From a checkpoint of a small transformer trained on Wikipedia: 98M tokens.
Each number is 128 + 24 x the weight over the matrix's rms, rounded and kept within 0 to 255. Layers, rows and columns count from 0. Numbers have three digits each.

# gate: layer 6 MLP gate, 192x96, rms 0.121, rows 146-191, columns 0-95
# up: layer 6 MLP up, 192x96, rms 0.117, rows 146-191, columns 0-95
# down: layer 6 MLP down (transposed), 192x96, rms 0.161, rows 146-191, columns 0-95
gate146:163116148077111134147145082088149129121131147094133145188123111186121157127105127124109109160140078107164116143143143116117128157162152164118125125125125100136180123136099120113117133088139158149124132063109131140139132150117145173146106119093146152106136135111120090116101159108107189110
up146:111163122109115139124148135161137107098195120104130105149118158104090149129088133101162148117139109142117114184139081135109143117115119152144144142144108119104110132149135132134112104126123180101161143141129102106121125118201101107146138109123101113109153092076120108158154107180105141101
down146:123110115110155156130167120109141136142115140137134101139170080162116105145160123116153126102134147111167097112106141132135141113123106145117099123131145148126139121136062110131108087088180132140153123150122129113117166089083149157157121124174156111121100098177123097142154146063112112151
gate147:128127170129079128128181150099142114151124097103118133143195098102162145111088118105173123132120085141110118157137132135121145116153110151152114142160097149099110098124128138140156136094119136124091128146093129148153106140114120147145140136122144156124086140143140112167117147111164136137
up147:087146137177153084129118104142155179138147114094117099125133131140144162141135150138124122146106103086126123155142105163148130115117139132157081144151130130124142136122109164126141135137100197147159079132127134116094084114139137141144112171137103112128141129135141114145088087140098155104
down147:139134146108151138162151090139101133120121151132149169111117153168142131060142113140127125124101177110118153169113173109147155146122162141153102093124109118129153138111114105169124129112137116141114103146104102145113172147136097117134133153101098126139114098115094117126137103067100123141
gate148:110100119101127130123125140137106122130116155142121144126126121106116103110140146141108102163180142166137116143086161138111145140104128130098112107150124119116105138123133150142119141122130127151171163106146147141150102137132122125107121166131143121135096133147117118108129152137116167143
up148:147140138136121160113119135131143142113107154124139116145123104140128144137152106150104100137147111111181083150105111148115119125174136094124091171152131085129153160128105152136113119120107134104145130153131147110141119172094135110106155125126104174115144160109107086140117157147148127121
down148:089125096138135163127131171142117122137096112091141122095121144108122134099150158120119132131112143143120091122106142115143078159147145169129099122097132158119120163157136130154119154117137118103143133149110156096133111173126126141121113160141114112094136114129116159121108103130141131141
gate149:152139160140174136168128137100127127110071187125105145108154121104096128162181112140115156099145141106147101155105161127151112143104154110118110111124102102087117103098124095105165100122136120098135105106164130139113117136123128056139163085135145130111126171143123169129115138126141134154
up149:154145151133110147153141076125119127087153085129137118147082157132167105111115109133152123127138151122096167178137113138108145160120117133150155137138149140128108106161143136179095093125069136132143153137113106101105151105154142150092125107112172147145131153100088101134116137117101156081
down149:136098129158114154145150032121095150149183139095076187109122127120125145119140132116132073107125109148130149104148141103096079132148099141125109128126139143150158117113110138156114090144142124133141149113139101147104117172125109112121146101144142110152127144132135125145133136125120153164
gate150:113149143119120112095129145130176132131137117105101152156080110148118126119139106116124105132135149158124202133093127103149145139141104111113114151135130134121075128175159129119148149140116132124100112134086149109147139117116139109114124102149127095132177133136157149092105174132137112146
up150:145084115075129089139099115137098132119128131152141116117122127157127135121095124152175137111141111178120132105191138183098127161109109159182143086160127132145109161135092118120169175127130126104160103104164119137141108123112115124104132109124114122124102104103136139121121113124130156141
down150:146105104141122117107125118097100161115110146115153152134089100136140122107127129144131176132129080143112109157137117136167084093124145157136135134102123086168119120087159102127176140117141124123142150147115105116130120187121107149103140146122116145110125163153162109118162100116162100146
gate151:157134140161078094080115100089149119160099124109132116163083152131134125132132144121140164097169132146123134151136198118113144145163119141112075142116109128139123174130154135137139169174115141114150120127110114121131129145134145111124131122116117117146165119129164132100125115117132076113
up151:095076131177092094173139149144094131125162099099105085109108116087162154146143142121093104123168120159118151112105130104134124139109100113120127127144093108155100111117143168140155124115113134120110119147151188109123155121115134118130161147191124133141116171144108104112149132136130089129
down151:132134139137127122130154112134105094106094179176081146133111142155131110132163117070140128128159114130124119188133110146140164159145105103136119112120113154130175126098178105120098140127126124138100116117092130150177111093119070108107117112097149141181138117093154146106123140095137110122
gate152:118136121152084148135106126137115136095085130126104158119098097143171140147146130104119107146107091124135126070129132159130147118107146119134142118107144109108113141148129143129178144145136132153123090136143166107101161151102099097094130162148092132096146109125194111161165163093138095129
up152:109144131144088120072162135156110101108137150138137174136142108152109137139118120126151146084102111117103078135123138157152117124078117137153096103113130124104111170170103189118157138121107133163131110122141163144091154119135124089085110183111117104116099135109078157143152144132134130127
down152:094145140125148142146209141076159108154097124153168119146096132101137124122153115092146102161157203111135141148081148105153157130075136111125124124146088141100107116145160164130144096124137140122154110113132168128117118093132115114112123142110104127122125121176120107109115097124112110123
gate153:143123150120088127080154106134163150147122084150103107132094105157119119157098169111116128112125123159123147136089159123167107135118172096112118116107135142128103164141070130111091173142135104134164096141129144126115125140126132116165091090130112151112144163135159101122159134131129128119
up153:158130114158114170103133149122142158100149160112126145095118140223099112147114117126079105113126127149148152190105083163154105137144120158127105119125140158115122118135112116099130128130109122115133094101128125127095145130099165191084138090141109131108135118119141144147124168152122108104
down153:132136149129108125122104120120096075084144110111116108109111153119142131120112120108121175147141159148124153116159068098061212159153109110162132115131118158114107130150170135156127139152105140105145147133140151177120137144148124122145130096162135119123133105111141121104118082106131134132
gate154:096149158140139111160163108125135138109096128118099169150185163155088135099110111133144113132152110086128142124103149137164133134104105102105101134150129156115110105160073142106136166132122133157102146141161103157123158135081161150126095128080133121116133147072137133099112150117135144165
up154:097146142109161147152116140106068099143147102158123147120139135093148110174099097168140084109176108113143088146130089173107123104101132128175119138132130097149117133139097134168126117085096123120148101144132121130164101153118159132106080094128112110096135104120141098166176119158158155145
down154:169133121117110118114120157121097095135117084123166096131117102144138168123153117101150111166145153152154102109148070128116151121137063140142124101162154165145149099134123146179154135113103131136135153104114138149103139089133110103143152162148090109126154081096189131128140125087082097136
gate155:147138126137100115110100130087097151155119123120110114149148135098102148140127065136153143111108154108134127164155143101194136142129137129134158129168176078139069107137136096114165122142121155131175127156131101103077089139122169138151130123152119100084106149165094134119136124141167125131
up155:125130091094127099144167132127135140148180115165122132147103100123098114147122149128140100111133088157135134142139105136098085168158105110139089164140155130153149154116119166128091118127159126149105120179155143101110140136114087128128108116110121146162112094132153109111196095075139106090
down155:127118115113158152113111073131151107068106123141116151120128159129135125113107069123142106142192155145132158131153132147162097137142117128117150151124108174131135119114133102094165136125113124123141134085140134137125113180149128092158101117098149082137091176131145092150142081127106154139
gate156:153118093138147142128117138108139126114174146088131138136073114103102096140146131139124107151121128138108104108124111121155167155113153125169109152106088108178183106135122158106142096104130157113117125140118167161108147112102136167141133148159102113079128173105072122136105144146113130142
up156:134129154122128128125099113109121110098148144151094124121076112122110159145137097129116168147121129116101103147083074071096138139121147111163168132123161123124153135157139096125188124164134104110139123079150147124085135145130169162140115127142125145100136141133118133098117130096118090125
down156:120130125104074135116144127153113124160104105121125151104133121160134128149146108109147146112112114113139092089150122162144143131115138130144133119148141114098113120103105131128091135110122132163139144175108108142167142147124106118144093136146100188204131128142112112184124090187122146102
gate157:112131142131134106122118122114144108132191140111107121107141117117121153120137108128098148131166135148111146133123173081115119156113139103111144116132101133132139121117152121114151107149114146146123101104148114116102109138137135124147157080156098127139117181147131153132113137136103088078
up157:121123107142149148103126134144149154131102141093100142092170103091132090132137148105099166138110121111109119161103108162149137130099097115103137142136135116091152120152125125102177124114145140103102093109125130100119101139140123131117154108140144099099144136128121182105141119177142151141
down157:135135141129165114122113206136108139144103128152121124116120132118129146097100115127123193167148101137138124107133165115110108134123115137106147136126131128177153142109120151102094140131116091111151096128137137140122123104124132111115088113131127141060114129149133151116161155117110157105
gate158:133184166102107141154166122147189161156118115136134149099161136123118157139170101132098109117106126156082101125111142136091101122137145122142132137159106128152108136134114110128158088111140152167092107121122118106104131116108152140139125127130161102082131082108133130125131164093133122139
up158:126103130131156158117151116126140135131116116159140090128130142149114103151103135143128164127103120085099124147142092124144131168087142149139134096104116091147131106127074136099110130124097131157133118140129134142153139182179126149150129097102124169157134129138144124132101109131128144102
down158:127163123150130114129144127087133141172158141120092129104134088131099143141102152096151112106128135109128138110120131120117105124147135163106095117147146150129166188111163143115166089118162128112114116125105123132099112135124111127139143122109108140103110131104156144111101183111141131147
gate159:157093132132123124164163151102130148098128085127111114087107094127098116127158142174142121123134084140112141111121124154149093130102153124142089121143136142185121107161131103142149114096115125094100163160120160145091141118132161162134115167115118137128190146111143128117158117157138123143
up159:108145125118117150130126140109110156154165133133121101107085124118151133122113145118168149096086145104088149127105108144067146123121125122152141125133163131129116186125147118163121121172139139108147113129150181097113186116146089120109125118115092106127151113175096108147148131091148128122
down159:117108112120161143106153113127130114121142113150128127121112125131158174100131151160110104124134119189137127060104101094103127150111156095145174124096160150113132147102174132136131073148141100142177125136147126124094120180113157124150105118145108176110094152134133122107129080132115145117
gate160:096169160165130127115158150113107095097145146139156152137170123162098123167146133158130097151133122127102139089149099129176155105110130159112121148154181130120099107113094112120134120102136131141097128140122101090137088137184123140127125115054114152103094096080115161108116163146164104145
up160:097110139137110131144113103093138158076196153115149117122116122126127118127085133099113094089137101132094126115120094121135125148127169140147133149144124121142077106127089120128170166121172111112094152095172149145138092124130115195137130130110133133110155150155131093174102137183166151136
down160:149106085143125068091176170096136110148120110142124128130126115155134114123138107080131086150139116156115162093130121176129128129141109143102077106169122118104123145167155161139172118114139115112127131176120129116164122102167115082125142116104146110134177160154143142141115120075087119155
gate161:139118178107127113139142142110105149116123094114118130118110132141122154186115177108146164111134112152138171131159070152106124090089131140173095137117114121125171085114134103127142109139119119132133105112142156182134086125139117105134144181126107143112098130109159082084137105132221141127
up161:139122107127126174080147114132162113100118161170072143115143146152131141081104099150130147165114088148128127136139121126126105119188145146064140159114109136088120149184152121122112124138166087101149140117114138120148068130115121110109123141149127113148141136124145172143117142081088148121
down161:161090155117179083150130117047118126152142108109148116100144119178125137130150124149150107109133099119144113123116131100101060139103140107122153139162175107126153127114112143101148132125096101164120107177110180149120106142122122114157123100116135157118136112136120103155113111146156129166
gate162:101120102122110089162120112139111153111161109117108192145098133117090113157150136131131097110134103145135166135099149134167150122177092053143103143126190156163114124126166117104116126133167126097155160114101135124124128172128140130160099154100138117118138083112094082103157150124112089138
up162:105099125098136112115147126133122105142156152090155163120108134159197102143132133103165148151104125105137200114123110130135090122139184097144099147100175137141111124172146099152104149134106094156109140103145130112126116147129139118103110153101144147114130088154129086141103095152118135164
down162:154134151120139139089074143146139118092144132100090143159103117128159127133126133134125125102139064112105088158136138124133117085113100142131152125139112158113151175083197140101131157118124143096128114133160152109113131133117130133128101143134171104092114176118127138126150124140111124164
gate163:130091134124117139078166122190170109146071120130117113125107125057076127110155139177118165091131165118136120133107102119106106080176130177114126115142177121111154095100109087095129128154149121106124142131129102155092157169119161091115122125136143189131094144124134118113136173158171108145
up163:105132130124160091123129126113116127134128118165148168085127142097114129118171152090117133149160155154092177189150078145143112113126126097118133147126123159160113163079126141122141098129155110088162167141143131091149123115126110120143143124092088115144124131120121153144116161114069096132
down163:165103117116131143113185150134149124136120163128109127091143118139137132113100149166138140182155114123125156118121118118078151155094129121088113141120156157107138121166154131124111165133145144109115159139070129129110131088126074123163141118122103088092105107113170133075084135095177130138
gate164:142157082133143130104151159102135105123144142122090080138110139111136142146119161133131111106126103110087149117115096138099092120128146110130153129150123129152144136116151171136127141185136130132126201116104113089099119115143148133156093144127117134173133125140121150082113134147131138098
up164:139067137111128121162121146143120132151100172118112123118102128106164145111114107123136118131195106156118109127111101133158153125119149122109085119121122116154144099120134066140163153134142103179107167097105146119093098113179148118145113123141157117116139113115151107101154169163148114124
down164:173112110107113162119094161114137135120153122159172151132115128118146126129121114152139128145123133110115123094131125111138113096141086160112125112125113111138123162113148146087076147147105115151152122123151126127092105079100091154125176138152100127147086191159115123128151179109099158109
gate165:139127122137106096146118102151158138147110113132134139162112130096098090126071129173150178138094108152104176101140146151103149154118121125170125123156133129152142151112126058103133107109151143137130099117145151137088178124141131130141119116137127153139115152125155160163113132130111086130
up165:139130150128134103145113116148106146107132100127154151149125155134093131176102089180110143116109127105134114135116130159112155133187144116148104126132135128162184143123115087102112107124072147141122107100128119128150129079116151168163143141121132153143120141122123121123124144104139081128
down165:115153120118118130119183125142131091089133126135120127139132173131115128116126170122141145155125137128099125120110128125154186127087111117095146178117113140166151116146133079119128132156138085114178161142117112140121108062081098143125096111144140129125135094129150140107154126152102133145
gate166:134151171118123119077142087122150139115143117147130159192138137146125140143109119140091165157110097111129149101115177143130111099108073101157168148124120138148120177116108070131096133132109118143114110150055146143127142137150131121131133119125181168103123117092148114139129127090122112154
up166:093095182154149153161108123085142154117157136142153134135129127118119148152110118132130145133164115101148117142124139079150120040125121132089122094130150116150155116124166117152092103148111140165114151115087115120135127124161142151110139162141120131155111098151106156096117148104150164130
down166:121173117138100096115093145117168145097135138121154104150124148110142089104095136175153110164154088124134101121097148165133133170125100101138073144083127119098106132122083132110118164158179097101172119166143155113126164121172101156106138113107132153094118170126112118121163162130133148108
gate167:129141133162118122141126094117113128108111161121126157101136122122160155153153127146127134094149152149095094142090142113121106134114123111109145107125138121132103120135120145108159115086156120123113107141166144129126129144131140097107168149128094107159144159114120100110130115121135123126
up167:123177162193125136141119125127122150081095134087121128109138100139118115147149127159106128089144112143122121156102080124147089143134134107140136164099098126119107096113099160134136111097127099091111099145181141150163138208096140101156162139132085117146135167118101111098150174140170123122
down167:136087097138141137113114165121115115141126092162114141140136193133162143127088108113107114160134138091131184118171145164125188137119123104140114127127108129134107108112119136148111120149131107151146148114118137113135104023126097114135135140105156141094106127118134133185126120102113142141
gate168:144168171152143111136134096108132127104131149121144118127120156092083166097133105102137134103093109140173099165143101113123100111093128091141113139150129052133145127103143090114137126158140142126124171129190122135139167146115107121157157133157138113115140138120113095126142114124095132157
up168:147142093091150151123143139105126152165135091132131117125086076137110115135099109148153098154108119141126152092144139149115144134149154130145119114126178124171150146135082137115107116138148130130137139105126124085144120106152109110089100131127113155136121107150144194144150120180088091117
down168:126151145134153121125072069121135137113114124101146141143120157117099153133109124144145153149161123152171097097116162153153139117126115086123089144093161091117127155136100165088143111148151135107142160129154134148134163194134088141129117129124117103124111113101127114117134121088156107148
gate169:153143105177152111129146101119150169085139094167125123129136129120137089106112157094102113130158108142102141093144113150135100126129117129154125191141138142126097165136109100135142149140126100105127159143126151130146140131115164158163090168119125133102123149100111130116124135159071139119
up169:113105130126131111142126168128173124095146169116151124151127144157114130142123104124147115113130073094096104152158148112175138146154153075149109122138182153077085129129115185131135162113148145119149115145150095138138137081116120145136171089148125128124114100111125157127127121144122128085
down169:182165114115105148099153098132129080106106137126152144123132147148152124124092105130153116168123121113149131155131134156058129088136144079132096138098147125150157167140159138156101130138130158191126124134098165116111113116106116136141132112112147124119105125127130074119112108105151137133
gate170:154167081121092140125156102083154164131119133089089150148092124157153120134110155145168163151088147122132144152136138133153102124092136071153113100130127124085124140151122103179141128131143134104145081127126107145106136147120099144134128130096149157136186130070115140087154075130162128179
up170:123121100129116104110137121119120073131097117070133193127116145089137085132184168175133173169134156156136166157112116123115120149139147130116127114124134130105118129094148113123169161157151115114158113122152144099139125083160074158108138131152091157146089125114108149123139151116124150152
down170:152102119131121153133137103105124132101154122090135110121187151119123146089124070162101123148150128137138078145104136152154127149141159105125134134137208149151118088122099134125146129124165101137119127141122134091120132154078150110125100154143167117111130059124128146132122138106134134171
gate171:114110089147113093121149109149157166049124161109110136155139142072096113143151192144141111138151119115118114102079174139150109080101146124087144171151148141114116107094137125112120124115146143116123152104134124138094161133126127128153145132097096157090141143111134153139159179142103119146
up171:115111130163140139106120090150148150122154156149148112102108110123110141116112108140149124166112141155112122119137134153082151126119144140081129166108131133182076109079130159087119149146108162113129167137127171138100137120122126119159122127104069117147202148150061142115184170112167114102
down171:127141174116090140148169134127137153183122124124090098128119146117124135136113118084114120103104122141109145084147140147153122092139103116182124120135093130111146122198157121163135094138150089132078103159120124099146120079111160114132121119137184142115129066157127161124178131137147127116
gate172:144107160139111085129164091122137128134119140093090134092120139120125152125142096139164096141176074159163112122129108101108108155162155115103101101132100169135139137110134078142141168141054156099106124148126143148155120159077132093129134111100130107136140122128117112121129171184118145130
up172:124098139108126147134172088144111159141123178110147100165163158129155174121140110117087125153155083103115153180110103086106149131135098096112129149104126122143145135185099150161161153105095112103119116163121113120137087114132169124141152118103110102146128139115083110118131098151143138097
down172:105174120137160139110118120085129101134118136160164109131146165112137118162122137120143157100144111139104158145132127145118161117144059136170108120118137130116138106175164151091111101115135158116092153111125136157095077096174123091126087115109119150077144114142125181175088085129147143102
gate173:123105105157074087151132118117117127134129118110164158109156127139117126158168131150141096143141106138144108114132164134108108121162081116098119123091126103054156131128161143100148110147161207121132127127140114132160115187097151135123141138133093132082120159088120108118113135145163118111
up173:052139120112134126105150166125101135175171142154120128104131093139124179115165117124110151154141167124080166076081131121155143199093113115175124127107095141144141175140125139138138178128131153157140138110165114084113132132103148111123100093107112138131091134128137101152116137136137101124
down173:150112121110148183139176174118131124127108132070093150102109139103097141192123104139141133118151143123067126112134119117147116115111102136083135140153119137145145147128183141102092099165110142182128110116113156149100142153122116085111144180152112133148136143153070135099126101131093121135
gate174:160132122148159138115131150133152182103084140115139145110147118126060140166142129121128100092142116104137120112095119112157111085161148147104140151121160151144126143136105138130092079101125103161136088141096152109128125140110174091160131158131106143083147133108136157114108152117118086140
up174:090115097111130167130135148189150123190122144158127125124120113163170143084139079092136123129148127137156140110153140162151162113118127141136144127078155101140125112146151125108127108132085135093137153105105143117160152106110113096135115139109107103088084119119142163177100127136134155123
down174:130150124114122146115165130129103098127127115143073128138125118133124173167136171139098077162159116155115084138122095131097084134127142123111121139116132123146057111135132097185141141107106142123159100128147135102142141134099146087133138155127122154107156169137100158120120114142125165108
gate175:122136120096124159099158172132126136142129110122120147131141113147132120132113136115148104141130086129092136101126144154116118144101134129150124120141166094139127147091157135159144100118107127112146121093110112109105132126122126133113167094185136159113123129095088168114081147106147089146
up175:117111140157100158105105151163181112152118149108094119137126114141165124171132116116109173118160148063116084095119167150106124109109141101145125117122174133087174137126133130086158134097129112143133133098099130106168117109136111158160128067133112111157134102137129114127165137105134137132
down175:112130147148111055145144187104115159077155110138146120095112135150110128156113128082090126090127117157125174114102116156109197124114117142099164098127096089152124103154129159146120165117124099113106160112133141158110137117150119123172125153116130177115131140122139128123139069166124131107
gate176:127144116104099122138119159154116159140135119113089128152069089147114130124169141160131131112089135160143177155114139136104091153144132071157098152139134106129096134120139105108128081184105093147099107130103146147124117126127144107118161121140109108080147173133133081151135136151111123134
up176:126109111134155110138119153143098139142105135156126159125113138114098131123117070095120127124151150130133130092136117112192176118117140101128118155135150124138163113128118123132131125151107185131144141127089184101103099123130116126180044154171178137120115115130114101131120079125106109169
down176:134110141134121177128154164132150085176151126091143108098136113101160132144114137124152141107181154135084097111114174118108114108140127141121147089133097142115108105111114117139143110081140121092088155175157129100132088078092136120165134148148139160143159103128111119104136132179131152095
gate177:161165080144130108098117149117138119123131133169100132120194117144104155145145098167095094123097130167173133121097108120139111089146123103085139142150120152118127130138150102164101114156147112114150126142114128146109123132138141147169144142115137135118139110119125122109092144142119113137
up177:119138095184114172130069144075110123154104105149096095127134129138141152111112116116157155166135130120132143148124149109113082167115127124166092186130102059151107132101106095122145136126137134160164113132067159130125148133085096093204139107133143091142108138111142135158151138125103131140
down177:119106117095148114139107127114151122120099126180122110119115144119130138127089115088153123120130198165112135131149146090114099118122125133137104147153133148130127140114121200069148109133126177118153118107123125117148075212119128129127126144126085077116116111176089135151125166179097155143
gate178:119095124090092150159147130081110163117144155141132132144122113140102107105151140144106101123065153101107121148112139157118126122138127130153083149140160114151165150155095116117145122151109127119125126098134117097153119116163133137159103109121142148127190122128142162129110127110141108101
up178:127141102127140138112130127148149147133136140123139152126167127176114137133096118097127133167146114076113129144109086116164066132100147128132148159101099126150141141163163130145117118098132125120097103151154134173151091143110128074156100154123121092104117113143134124116141115138097100157
down178:150130153091104124131165096125131118129134104124103100129118079123110154113143135113108099100137122154158104131136121147085163139165139138139117134160140124138113151112090116161151095127130098141122133147086096105152151164138083154133147120112116129107152109132134148127142135171135151139
gate179:115129120122150124121164115136126156106139115088094114133184155103106117120131130117123148144127100132147096172105161163145131102093130101155151118145088134128093103087131097124149147117120152113132176090121085168151093186143124191105104161138119163114170122095120130162102126201103129093
up179:100160161120171159085173078137079131129096090144141113153130108146093066160128089114103126098115157144178114144128136134128102141102174136179139135129118090108138152107105154113092152161164182151108082078128113130131127130103132148125128148120147099095133146104129136138109089121132153104
down179:127125130174178147124065161155108083189096153153143148132114145129136150136107136158114160115116072052118155077139134137119139086149113123114181106139135125146131113133102103092132123127149129108084176092128098138133142094141150118142127111130104060131138123164133104141134109141162175148
gate180:122107131175155106154140131127148139115125169128130108065120083160094110096124164116135119077128131122121135120129168161084134100159099160078088154190110111141165096166127146113129105097166176129110131108095138115084128177096157168136125119069059143144136115131114133147115117111130110116
up180:125133103139123080158108111135154112110114106111114129156146144144127125094101152098111092156124150123122172086125175132129089130154155118145166139140055118150093093156116145153121142095135115109111146137118175170153107103135068127194148121113113095110113184138126138128135163149140106143
down180:111124148157117133108090143119148146106139104144116128140103066082128121122140100155139086104123112122150125108114115155149102141131140100133118112132178136094075130103117125167176122085148143147129174097102104155134169100127151188107166155136142108155117142110175153119156096093129121137
gate181:118110129144114138143108126136091147092137137135109106168119114128134079128118140137131141098145130141147151136108134157144113106122111078097120108138127162163142079109123149161123118121104151158103156104104069128162133143174141135096147153105168128137099108100114153154171115149141176117
up181:090140134115115099153162112142109145168121124115123124123147107135188131131082151163157136128173156114155137101113117111123160117120135117117142121158104156132139107107133122156115123089133140138098131121145129131154130135136108160115113081107128165111065107129120119152146145152132117105
down181:146116084089127122158136145121140096168161126140136080098122107125173109076108144137139127156117145165090116124147099133102176153141121151160128153124102122148122111102105102135098079115148151142144123111111147116138131070121125135130130137155112162148135132131147144174119122130111124124
gate182:160133125131072183136121118137115152101107144132096167126160087137078164169155089098137104154126048134138136131082115118118123111135148125103139089110159087126157120143141077119162103123143137142148178155133107154108155143103158104114146120096094140109113177145124136151105162119133101153
up182:113134095128120169077174099172146130076123143127110173142125098160135090123118134100146122130133072131081156105112105181111119153074135156132168154122131130118142103121152086131175129110140118101116171166129103127102147119112167114113154151080119105085149127137113137147134155150134127152
down182:107124114145099150131116176133122108097154132172107148137181105123124111127113164126153148090154127128139180118147111115094129092120113125129183144121125146074093139119101123130144148095090092133144122113148171137119126071133188112134091122153177126135112102154127065151142116125139128124
gate183:104160172120106127174160109147118125155140130124119146099145115134143146099108106113117121132114152163112148123124134116148123114117079137126127129156150089113090137069129077159132151109126119186096138104069124157124168161129096127132134126110126147133157121104117115121127161187136128102
up183:139107112109125116111114083132175174106104127145138089113129179130122122091133146129145148136154132111124146085095130182151110094098160151112139161081119171143119118162161117155154122136121130087151125091138127124117125128155118107150141083138145098155150147123143153143119156118074115109
down183:114124062158133119115156122141134133192129121125166132114136123095110150126106143135099119163095137122099146164144161148133110121104123108096146146150103119182148135136146123099087132153130168106100087134110092088097106144152152127163133133127098140165131126143125108136122167150118104133
gate184:098125078157144097177147146137128154104170151085124153120109104086097123151129147123123139081157124164124150135117137114129154149136114144121150104139122144105134122106080106125108153107146128119163111096179159123128150137148101124149152118134131149122100156125136126128122139141105088093
up184:127091110130131099103149126061115096114142142134106107119113120168125117089092162127133130109143103126180122136124159103148112103133102105127198139145156171152121132082124138113094125130148153111121139109124116148109153143098112130128152138119138128120159118161138166154151126115083152109
down184:125074120137116126098115129137150101154167108151078140119130198143124102156145144141106140126118147107093125094125159137108095111134132126171123161118138129106178114133133115142158100105137143103161095112096097140126125147123154150167129103141167130137113140097134162123129116109129105128
gate185:130125149145114118134196097121109121129149132148149145127186126115104108111154120122169108112150137090138181160105103122136149123141120092106079149107128087119079160126103127110144108088131198137111111158151110108126115123147127119104173126095126110155103101099134139096180115155159149151
up185:135095111112094115115125101128149155100110108156134142123149194138118146108128132136113159129086119138091098128113149171092148118129135101134112107190084115099143112166118102100141120141144094132125140105156116104163120157166134129177136143185142100116116095120158137150089131124081132118
down185:116084155123149070179094120104140104121123123139137100127133106162133111148136108123173168148135131119122177141099177101147094124149127159150113158094147153119134119104126136188121134107087127141139113131132103153113103100142128092107108145129105134154129097107132140130185136121129104156
gate186:180122128136122149115139089127137146149135104112094140121143130121147109120177141147133083123127181134153085091100139122144136117112133115119112139128143107112132148114127142155129068109125155129141149092109091134171113149104087102116136116113127126122181111133135093102105153132159110167
up186:081130140138152138144102094132093097149117145122164151107116139097141178148091087116124154105108119157131170103123124123168140098161143155106149111168148136119196108127111097110113139137141133114107141099120128102110127104120135139109084126131128113144154128141132099157123149121149093146
down186:144110145122104129133105112116130129107134070116081117109142118130115117137160149148129111124141112115153126146120097158137106128115173149105074144124146141169146106095147168110164132138141101112110108088121158153127120171188150132128112141080145133163152158139114151096130118129136106103
gate187:137112102119119098106152157124121133106161123118165111121128103096126148099148106154161152101102136123143122125096150154108089137127106119164153121162113138037138156134111125116137138154142138127160108129133112177074144125136192077123139118148119159140169151104149100131088136139166123065
up187:106143088170098135151156140099137130135127149085082144190135083135114125098144162099160159101106112093149127142159148139107136171160092124118124134096126148130099111141131161125163174139125153098113146182149095075133102099090141129134136150122137115132177172133092116116145112115140166149
down187:130126138129144138128126099162116126090114157121086077112156171138135179156120088126122135168120154146095121151133110127117137105099098148085137162110111121130115083198180093133110131153120152141157096141122107100126069149118133116160170131145078124144142150089163087145090150137173117109
gate188:163120126115140174160134107083112134136104115124107142121099130126122086147144119098087153101172175157140138148117137096154106152180135142110142106110139156155126088114124107073109109115125126117140144115086092144178122184150113155126168118122097134104161158069130150104133112181130140109
up188:159091140107113090132165086132125159119126142106164115169164131124170119091138130135120142099142157133147149167106120110165087163130091119113169127100105125129089160134132129099136146121130126156164115112115107131174109143132106100121114107106127170100136148112232155069106129152127140121
down188:132139126090093131116130193167125123134097088122114156134144096145148098124146155162096063167131094168111153100104124117107153103171139072116123142099116145141105116122131122111121158165089085155121130117151143118121137108127161104123166108132182171168156121152094150109103156154134098118
gate189:146081088106115092147129125110123121136150166099139114126077102097164140188119101127165161131151098152147167155129106148089141114143123115119091115168153133143123089141116145138111135133158171133139123139115146162154144095123104104109146121159136144148138156122153082095169137149101139127
up189:106115102109158130124098137108122111144135118115110153084115132144112112172126133061145145118160137151135125099100131111182136107144153119088126119117143206128130136113119142121134127147091090137188160149100136074135106124121161156128144108116099130133143076141086151156149107118129118131
down189:142135127139139134101142117123094128119121143139070146132132080120124092118127104125141105132091125109132091110125161119149148144081120205145137155157113116165145131132149111125150138111086125124142105119193110155101108192141137126112155140101113138096137139143128138123137128080142153183
gate190:126119147127185095117155114140146128087119158104134106161129119095134096151145162118098099128131083109147160182127121128135129090133130178148132164154137125130153144163102138107181080113151141075142184144127106093128126130139109096102121147100108128110118160104114130095137125145151075119
up190:100112156191137165102100128152149148139134117087105142163142099137140109093150091132123110130144079155160153112152105124145123139129112146127124113128136038129163121139181098117155128134117140122107077136136133145137137129141120137142150124130136093085111134141177166101140119161149117172
down190:108133115124140085143177112138121119098171136120128150131145152097149122107118129106173156116088129145079174106095108181119115118139154118156070114140136175114132127118140131139100122131161066115103186102151121170110136108103137130138119110100133117157107139122125107159154147109118154156
gate191:144113094144109137091145093100167152120133131132160131144132141151108111165104124156159144156091180144107161111077108125075123130128129099086122105161152118116107128134124121136100203153121162142131124116095136108162122138129135136127158104088148165128149093119083111110114122177149133157
up191:127141130115084118123132134170223072137131113124108138091113145146074125129121108090106150118123132194152117159125161125093169159136123106104101148109135139130127141140098109130120136120126132122112136112109142116115132130125146145169138120136128112108135104119135163101144124170125167127
down191:148123136111141128168144144106106191110112147112110100133103170144161134131115100061111108138153120124124141092119130134148111100095150130138111141117127106181114125112110146140106114132176136106154152141144120096161118113129131142106106154128125107111169155086092130119158157096152110121